{
  "n_head": 6,
  "activation": "swiglu",
  "norm_place": "pre",
  "bias": "none",
  "parallel_block": false,
  "init_std_down": 0.00286,
  "optimizer": "soap_variant",
  "beta1": 0.95,
  "lr_head": 0.00532,
  "warmup_steps": 77,
  "schedule": "wsd",
  "batch_tokens": [16384, 32768],
  "seq_len": 512,
  "train_tokens": 140200000,
  "dataset": "wikipedia_en"
}
Each number is 128 + 24 x the weight over the matrix's rms, rounded and kept within 0 to 255. Layers, rows and columns count from 0.

# layer 9 attention output, 192x192, rms 0.26, rows 134-150, columns 0-191
[[115 100 200  87 144 172 120 123 104 160 113 125 116 100  88 103 109 146  80 122 100 129 129 164 139 101  93 156 138 122 158 139 123 152 145 164 126  92 139 117 130 134 103 131 116 109 167 135 151 123 157 111 162 104 108 113 107 132 123 145 128 120 130 145 132 108 150 140 114 167 114 112 100 134 131 123 123 105 148 136  94 113 131 124 130 123 119 107 121 112 133 151  75 119 123 110  63 152 124 125 125 172 151 105 133 122 110 144 130 122 136 107 112 135 158 123  97 125 118 112 134 138 124 127  60 135  79 129 114 146 105 126 142 113 109 151 129 130 108 116 145 106 138 155 105 139 112 118 151 120 108 149 143 116 102 122  99 162 150  93 135 130 124 140 152 123 116 129 150 128 156 131 108 138 149 123 156 154 112 139 103 104 142 125  76 129 141 126 118 145 104  98]
 [130 109 146 140 119 115 141 127 100 119  94 106 141 156 146  73 139 104 147 124 131 118 136 159  91 158 120 130 149 128 121 104 126 125 117 143 109 139 130 137 122 135 145 144 149  96 102 107 127  96 131 121 144 105 111 108 103 103 140 112 148 143 127 147 105 127 139 128 100 152 118 143 108 171 106 119 158 133 117 118 142 109 125 105  90 123 148 141 135 136 126 130 102 119 125 129 116  98 134 156 145 154 128 149 158 136 127 114  58 156  90  94 138 109 138 171  97 188 158  95  88 122 100 166 141 157 107 118 108 159 125 170  96 141 114 112 126 122 120 122  95 141 154 135 128 108 119 121 120 142 132  94 177 160 128  90 129 135 157 132  94 151 142 146 178 111  95  93  74 112 132  52 123 122 156  80 164 149 150 152 157 137 196 128 112  68  87 128 157 133 154 184]
 [118 126 117 150 106 123 147 101 139 132 125 116 110 110 119 134 117  89  97  96  83 126 152 187 158 148 148 156 123 142 123 102 129  82 132 116 109 151 101 121 115 177 124 105 154 103 129 120 138 176 111 125 114 170 109 165 135 146 122 129 103 143 134 122 114 120  96 123 140 161 158 144 148 199 119 105 139  99 121 103  98 150 134 164 141 130 116 154 118 123 135 128 134 127 129 156 134 110  95  89 138 123 142 147 164 142 138 135 136 144  98 146  93 101 113 159  89 146 119 127 149 141 136 168 111 148 171 133 115 147 126 144 149 104 116 101 159 139 124 125 123 153 137 156  87 169  83 123 116 118 166 128 142 161 123 107  89 121 144 157 175 128 120 151 130 141 140 199 105 134  78 127 101  82 160 115 138 172 135  83 102 120 142  91 153 124 142  81 119 128 115 205]
 [122 115 129 127 111 138 145 133 125 127 130 120 115 152  79 114 166 110 156 135  79  94 119 140  97 139 101  91  69  83 180 121 130 156 132 111 112 131 131 146 131 127 168  95 116 119 114 112 157 127 118 116 171 152 124 141 113  92 146 136 131 136 114 161 142 133 153 114 111  94 152 135  82 119 142 108 139 109 122 131 111 128  93 119 131 128 116 122 123 104 112 175 145 126 112  87 133 122 142  93 132 106 165 125 116 105 165 156 144 100 103 161 116 150 106 111 118 138  68 149 155 108 149 153 118 126 149 113 150 186 123 114  75 113 114 106 117 109  85 135 121 132 115 130 149 137 124 135 100 166 107  98 160 140 146  69 103 140  95 114 122  76 125 121 119 117  90 127 120 108 125 121 133 187 153 125 109 105 139 141 171 120  95 154 222 115 136  85  99 106 129 151]
 [ 90  86  94 185 102 120 129 103 125 114 182 127 118 137 182 113 109  82 147  81 154  83 169 175 137 146 149 108  96 106 126 148 119 116 145  94 108 144 124 156 141 118 154 133 128 140 105 102  97 115 149 149 157 141 149 126 123  82 131 131 127  95 130 152 103 102 153 120 106 136 113 152 139 135 137  71 130 108 102 155 123 120 151 127 155 167  92 111 123 134 153 167 137 115 123 131 124 143 150 114  87 120 145 140  87  91 114 117  99  97 149 161 143 141  95  96 136 133  98 158 127 138 107 124 117 150 116 104  81 118 148 156 108 108 136 114 101 107 131 133 135 123  93 141 133 156 148 104 154 180 119 147 100  91 117 137 137 104 163 196 117  88  72 156 135 115 134 166 112 153 106  84 129 115 220 162 108 104 115  93 162 162 138 147  98 135  78 136 111 182  95 156]
 [100 136  91 113 167 171 147  92 128 167 127 102 108  96  97 157 123 152 125  93 152 110 122 132 102 162 103  86  96 101 152 183 131 124 123  85 123 134 130 113 100 123 148 123 122 124 116 106 121 132 137 107 145 133 102 116 101 123 148 131 137 145  86 115  92 149 112 142  99 127  89 123 107 107  87 125 118 146 140 100 155 105 102 125  90 122 115 107  95 113 156 142  88 115 116 140 124 140 134 144 166 120 128 140 135 133 122 161 155 120  94  99 106 112 135 107 147  94 122 146 155 154  98 111 120 132 111 169 129 104 115 108 155 140 114 136 107 133 164 108 131 110 131 138 103 120 159 105 121 118 122 110 100 107 125  82 114  83 104  79 126  91 151 116 156 130 147 135 167 135 113 107 175 112 131 113  92 158  92 115 125 136 108  93  98 173 116 164 130 115 105 113]
 [102 172 125 144 103 162 155 128 142 141 104 157 151 151  92 125 129 140 161 147 160 138  79 119 140  98 128 149  96 113 169 124 136 146 145 112 125 135 121 104 152 166 104 118 119 129 144 123 125 152 143 107 122 127 116 145 129 128 131 135  80 103 116 160 127 116 103 161 114  82 145 104 132 133 131 137 166 144 139 133 166  94 133 144 119 105 155 132 128 154 127 133 136 128 152 124 112 117 126 115 115 140 134 156 138 145 140 137 111 128 153 112 121 167 159 124  81 140 140 126 158 141 151 150 136 127 158 114 144 106 125 104 154 103 133 146  99 122 124 100 111 140 103 122 118 107 119 143 109 129 131 136 127 142 114  87 124 174 146 118  83 118 171 180 111  95 100 172  67 115 151 112 127 114 142 152 113 153 150 132 122  95 125 127 123  88 129 149 125 190  86  99]
 [123 171 160 119  89 116 159 150 172 105 123 129 117 156 139 155 135 156 104 105 118  84 106 129 145 164 167 119 101 125  99 130 131 120 140 143 157 131  97 112 113 150 158 154 123 153 148 147 105 119 167 139 120 164 139 142 156 103  93 142 127 153 112 128 111 156  96 159 162 123 118 111 132 135 123 142 157 137 142 126 123 144  87 116 128 119 135 107 144 124 130  96 157 127 115 155  95 172 139 134 135 114  91 139  96 139 138 104 114 143 134 130 115 114 130 125 148  44 136 131 135 123 169 114 104 132 150 131 119 178 122 148 207 102 106 144 168 152 157 129 139 151 101 126 116 116  75 122 134 148 127 118 151 163 105 144 143 136 164 117 150 100 143 115  92 154  90 103 130  98 105  92 107 148 128  97  96 129 149 104  97 162  71 132 135 128 132 118 136 116  76 124]
 [150 123 137 126 125 117 130 122 123 118 103 110 138 127  39 135 105 165  79 130 119 113  79  82 121 106 165  64  86 140 126 107 106 132 166 151 135 158 125 120 128 115 130 104 156 119 142 178 103 105 116 127 153 109  87 129 120 105 120 121 116 122 116  82 163  83 147 102 137 143 146 155 109  91 111 123 155 120  89 134 141 120 108 111 146 143 180 148  70 140 123 111 149 136 121 114 115 125 145 151  95 121 126  81 118 125  75 103 100 132 146 142 136 127 110 121  91 126 141 134 150 139 157 143 106 138 131 116 164 121 134 111 106 143 147 161 165 135 129  98 140 116 139 128 162 128 136 124 122 117 136 134 186 132 158 117 138 122 136 149 157  92 138 142 125 140 126 149  55 104 145  96 119  97 159 114 116 117 108 116 162 118 179 111 165 129 133 105 105 164 160 116]
 [141  79 134 126  94 111 135 135 142 167 113  88 134 140 151 109 158 150 128 100 174 147 181 119 110 115  91 153 121  56 151  95 121 138 119 120 166 144 139 146 146  92 158 125 144 161 152 109 117 138 159 159 142 148 121 133 125 142 138 138 154 136 106 146 141 129 179 115 123 155 110 115 140 123 129 125 121 144 117 106 109 111 131 130 131 115 134 140 130 118 118 131 126 113 112 160 162 114 110 144 183 104 131 131 170 116 145 118 113 148 112 164 117 153  99 156 144 125 133 139  87 121 161  94 145 143 157 155 139 104 101 119  82 124 135 105 157  97 170 129  87 115 149 117 150 105  82 127 145 124 125 114 123  94 103 144 151 139 112 165 140  96 101 149 149 175 146 117 109 136 145 134  91 122 107 117  80 126  81 131 155  50 176 142 103 119  84 151 123 150 111 148]
 [134 164  79  38 171 101 107 154 162 131 111 115  99 126 119 120  97 152  89 129 100 123 121  97 124 120  77 117 137  93 137 128  99 157 137 138 155 128 114 145  99 133 152 178 156 155 125 132 125  77  95 119 126 112 135 150  97 128 122 130 132 124 138 140 145 147 163  67  98 146 149 156 109 138 137  96 136  95 134 175 136 154 116 113 101 119 145  95 125 120 130 146 110 115 143 159 162 113  96 123  95  99 114 131 111 152 110 116  98 161 132 164 113 126 118 140 154 144 132 106 135 125 145 176 121 126 158  89 144 111  89 129 127 149 130  82 171 110 114 156 107 109 101 129 165 117  98 161 122 131 104 104 174 121  81 135 135 134 147 131 105 109 104 141 105 128  91 135 163 112 122 140  70 183  94 120 130 216 154 165 168 148 136 149 104 141 163 129 128 123  50 116]
 [131 140 115  91 158 121 131  68 146 107 137 118 121 102 147 109 158 123 105 124 121 156 136 156 103  79  99 136 113  93 146 123 110  97 116 128 130 100 125 119 121 126 124 116 158 110 109 136 145 124 126 134 126 122 120 116 139 154 106 117 168 125 122 164 124 116 128 125 154 115 133 135 124  90 121 133 163 125 123 112 162 124 125 106 145 105 146 125 116 134 127 109 130 125 135  87 136 149 142 155 139 115 145 144 114 140 138 149 121 136 108 139 128 115 125  85  94 173 131 116 120 134 116  53 129 141  80 114 102 121 132 109 131 138 130 119 114  89  88  68  84 118 133 119 134 154 173 147 123 114  99 134 160 162  97 120 100 128  61 111 101 132 149  62 141  80  97 131 133  43 123 146 146 160 121 126  99  61 133 103 149 152 136 121 153 116  85 127 158 136 141 155]
 [156  89 159  92 145 114 145 150  89 147 132 124 103  69 148 113 166  78  68 128  98 161 118 123 117  80 172 143 121 139 114  95 157 132 111 145 138 146 114 135 125 123 117 140 114 126 133 106  96 136  72 142 152  98 126 114 106 145 136 120 118 114 137 141 119 141 115 127 137 126 118 109 115 131 104 126 129 125 158 110 150 108 115 155 126 145 144 156 134 131 148 137 144 135 120 114  90 155 130  84 117 133 165 137 125 104  97 104 111  99 178 131 160 139 147 117 114 100 111 159  96 134 100 100 159 106 122 132 169 137 145 113 119 126 139 134 106 111 165 106 129 150 157  79  88 128 107 152 139 134 137 125 139  94  80  79  94 115 129 104 164 113 146 133 115 139 110 127  80 114  59 119 117 125 116 126 122 115 133 137 149 107 169 136 138 167 131 123 168 102 134  95]
 [124  90 115  78  84 112 133 122 156 171 144 123 175 150 175 120  82 146 140 166 112 123 128 153 115 122 110 124  95 179 116 116 129 146 133 123 161 116 143 116 141 132 116 146 151 142 162 108 120 107 144 127 157 149 128 121 129 130 154 114 128 129 161 113 108 145 119 126 157 139 123 129 156 103 134 167 147 171  98 116 162 122 133 122 127 134 114  93 108 116 103 126 151 113 156 106 125 108 190 104 129 137 120 113 105 134 100 136 150 114 128 170  84 135 135 129 113 133 165 116 147 160 113 142 149  96 148 126 120 126 141 116 117 141 130 167 147 125 181 141 134 102  97 169 118  79 132 120 112 163 154 143 124 132 144 153 146 111  95 137  74 129 135 128 128 146 133 182 157  53 211 130 169 141 128 137 153 102 152 144 102 170 115 184 133  93 166 224  79 129 175  89]
 [142 117 140 149  69 140  98 122 136 199 128 123 148  80  98  97 140 160 165  98 152 142 166 129 178 126 105 145 135 107  97 130 148 128 121 140 126 107 124 122 157 135 142  79 126 129 100 153 121  98 154 120 130 123 130 158  91 149 128 169 128 150 114 109  83 128 132 102 144 152 120 117 149 117 125 141 154 147 159 117 146 135 136 100 123 153 118 140 111 141 101 123 112 117 124 132 138 135 115 169 116 119  63  65 126 179 155 106  73 147 128  94 104 104 145 168 118 170 174 114 131 139 126  99 156 151 157 118 113 146 134  80 130 122  72 127 150  97 164 139 122 153 139 138  84 171 137 101 122 181 207 140 110 185 126 107 148 166 100 131 111  89 154 160 143 116 106 112 176 100 111 133 109 103  95 109 138 115 136 130 151 141 115  89 120 131 125 116 109 113 133 113]
 [148  95 124 158 174 122 130 120 149 120 108 146 159 135 142  86 100 109 123 114 123 110 108 161 151 128 154  88 102 150 144 127 144 138 132  90 125 141 112 115 168 131 112 112 156 133 165 125 120  79 152 142 137 154 147 157 122 115 124 102 116 120 121 130  94 127 123 138 126 121 102 130 138 145 162 133  96 150  93 124 116  84 155 172 151 142  98 127 144 141 131  93 131 105  82 124 120 138 107 174 134 151 121 125 100 130 167 122  99 116 116 140 139 126 121 161 127 130 125  78 141 165 146 137 179 171 116 100 113 106 146 119  77 187 136  96 131 136 155 100 104 153 128 142 152 148 166 118  71 160  79 144 112 131 153 143 152 167 146 124 131 108  69 119 144 100 168 129  94 135 109 126 162 155 191  99  88 110  14 116 136 130 107  93 148  87 165 138  97 103 132 166]
 [105 147 114 129 137 125 116 139 161 136 121 132 174 145 101 123 124 141 121 166 123  94 132 126 132 121 219 175  93 137 114 137 145 138 168 110 127  90 148 156 106  96 111 163 159 144 108 138 148 126 146 127 129 145 136 151 149 110 113 152 147 165  84 148 115 142 133 114  96 117 140 128 120 113  75  86 125  94 128 116 118 122  96 172 125 118 102 126 111 134 144 142 137 128 114 176 130 139 146 114 132 137 139  75 114 150 168 110 144 124 100 105 156  95 111 133 107 139 138 128 141  89 126 162 132 122 107 127 161 109 144 151 145 181 143 127 146 110  96 185 133 131 140 158 107 124 124 118 111 117  99 147 132 117 154 152 135 123 144  79 148  61 103 152 124 159  73  97 172 142 102  83 167 138 104 128 148 135 106 111 123 135 135 179 113 143  98 104 133  85 112 130]]